config.yaml
positions: "rope"
rope_theta: 30100.0
init: "uniform"
init_std_qkv: 0.017
lr_head: 0.00731
Each number is 50 + 10 x the weight over the matrix's rms, rounded and kept within 0 to 99. Layers, rows and columns count from 0.

# q: layer 6 attention query, 128x128, rms 0.0524, rows 93-103, columns 0-63
# k: layer 6 attention key, 128x128, rms 0.0532, rows 93-102, columns 0-63
q93:39 23 26 44 51 45 82 24 72 61 41 50 61 47 62 56 48 65 63 27 50 40 40 43 33 53 47 53 46 50 61 33 39 41 51 49 53 40 65 62 30 44 53 38 38 63 58 37 54 59 33 50 62 60 51 66 31 43 28 60 45 75 44 46
k93:41 41 48 41 49 53 67 20 57 58 44 58 58 49 50 49 48 65 54 39 61 35 27 56 26 46 52 56 48 56 60 40 58 30 44 42 51 49 63 68 32 42 63 47 63 54 52 46 62 62 49 45 54 53 37 57 35 52 46 48 51 40 50 44
q94:54 20 48 37 39 42 76 39 65 61 54 48 80 41 71 59 61 68 46 37 44 38 47 66 49 42 67 39 58 50 58 29 44 39 41 67 41 45 67 60 46 37 55 41 28 69 67 24 32 62 36 66 53 49 46 57 22 45 54 66 36 65 50 41
k94:59 21 56 49 45 37 46 29 43 65 56 54 76 32 74 54 65 67 46 56 48 44 37 58 39 50 51 48 62 54 58 38 69 43 28 63 46 46 44 57 46 39 69 52 36 79 57 24 55 74 54 42 54 63 31 60 37 38 68 60 56 59 53 44
q95:44 59 34 48 57 29 73 40 66 69 51 70 64 35 71 59 59 52 58 46 39 44 52 25 49 46 46 43 71 69 67 38 60 52 41 27 44 54 71 63 44 48 57 51 39 56 57 47 69 37 42 49 45 68 48 45 61 57 54 49 34 61 24 66
k95:35 57 30 47 44 34 60 51 50 56 39 59 61 54 58 59 63 49 49 50 54 36 53 49 40 49 47 56 54 60 68 44 62 43 53 30 39 49 64 60 48 43 69 48 51 56 58 45 50 27 40 66 38 44 40 49 64 58 41 63 45 50 27 48
q96:57 69 67 59 49 63 39 69 32 40 54 29 48 62 44 48 51 45 43 54 54 55 53 50 58 59 48 55 51 55 59 47 46 41 52 68 50 48 39 41 43 59 51 54 58 46 43 44 61 61 58 43 49 31 56 44 60 28 55 46 54 43 43 45
k96:45 45 65 64 48 45 33 67 30 42 80 49 46 63 42 60 52 35 41 47 50 48 49 57 48 57 56 60 44 55 61 55 38 36 42 62 37 53 48 32 54 77 57 58 58 49 53 61 32 51 68 54 56 25 34 67 52 56 59 61 49 54 51 51
q97:59 46 61 57 36 65 31 69 29 33 65 32 50 72 38 54 60 45 44 46 47 55 64 40 61 58 49 74 41 66 48 41 49 37 41 63 45 45 43 36 55 73 54 66 61 33 52 36 39 56 57 62 36 32 56 37 53 45 54 50 62 55 45 39
k97:55 45 60 65 41 53 39 60 32 51 63 45 41 60 50 66 52 47 50 50 41 46 57 45 54 60 45 60 39 56 53 44 39 50 43 46 39 55 38 35 53 76 49 52 56 36 55 46 27 57 63 47 42 41 43 46 45 54 46 59 59 59 45 52
q98:56 58 54 54 44 53 45 40 52 62 40 58 48 63 38 52 49 46 44 32 45 56 56 45 48 49 53 41 49 61 35 47 52 54 38 56 59 38 51 64 55 51 29 50 44 43 63 52 51 59 52 54 62 42 63 35 25 62 49 45 49 34 58 58
k98:52 61 50 66 37 44 71 34 67 55 46 71 57 48 50 60 45 39 59 43 51 52 46 55 62 51 36 52 47 53 33 48 39 53 41 41 40 51 52 62 40 57 42 41 36 47 58 40 48 62 54 57 64 51 62 34 48 73 36 44 48 47 58 59
q99:56 53 42 45 54 42 49 46 65 60 52 67 47 47 45 56 46 40 62 42 43 43 54 46 43 35 43 24 61 52 38 41 70 61 47 33 53 51 54 57 56 43 42 45 49 46 47 56 45 55 45 46 64 50 57 37 36 62 44 47 39 51 58 58
k99:60 53 32 44 57 55 58 44 60 48 48 60 47 48 49 47 47 45 49 59 58 61 45 38 54 33 53 50 63 44 33 43 66 55 57 47 52 39 47 56 37 43 41 43 44 53 36 46 63 44 54 65 48 50 49 43 51 59 49 44 45 50 42 51
q100:42 39 71 46 55 34 62 42 36 73 44 50 56 53 52 62 63 61 49 40 46 53 42 50 52 42 54 41 42 42 50 52 43 50 36 63 55 33 44 46 40 52 61 56 58 40 54 56 46 48 42 50 56 48 55 34 64 51 44 45 43 52 58 47
k100:59 42 46 61 51 54 57 40 50 45 27 61 49 45 77 60 47 51 50 45 63 41 63 39 66 49 56 64 55 50 46 56 36 43 48 35 51 47 41 53 61 51 51 40 57 32 58 44 46 47 48 53 40 44 39 34 44 51 44 48 65 42 49 56
q101:39 46 68 40 38 47 65 47 37 45 55 50 50 43 51 51 55 58 49 46 48 48 63 48 42 61 55 53 48 39 46 39 35 42 46 51 40 40 61 36 40 57 54 55 52 55 57 60 39 39 51 57 60 51 59 46 51 52 49 51 45 62 45 37
k101:57 34 46 45 53 61 52 54 31 49 28 56 50 59 62 45 50 57 49 34 46 38 61 62 53 53 46 48 57 53 38 35 48 44 39 59 43 51 44 47 56 52 32 64 50 57 61 52 43 48 50 53 33 61 47 50 50 51 53 66 42 41 37 51
q102:45 54 60 48 51 42 50 53 38 48 51 43 60 38 61 53 54 53 50 59 57 50 40 35 47 54 44 53 57 44 64 45 46 36 55 60 54 57 54 51 41 48 67 51 51 58 52 39 58 49 46 50 61 50 46 57 57 28 44 56 49 41 45 47
k102:54 41 42 48 65 56 30 74 36 46 77 49 53 73 22 43 56 39 27 57 58 63 58 54 43 47 53 73 65 57 68 53 65 31 50 67 59 55 53 54 62 79 52 71 67 44 49 58 46 37 68 74 47 24 33 54 54 35 48 37 51 49 43 48
q103:61 81 89 87 26 68 16 91 17 32 31 46 31 67 40 51 51 25 42 52 62 57 56 43 56 50 56 67 41 61 47 56 37 44 33 63 49 40 22 27 49 75 39 62 62 45 41 56 53 50 62 35 51 24 62 42 48 42 68 62 65 38 49 49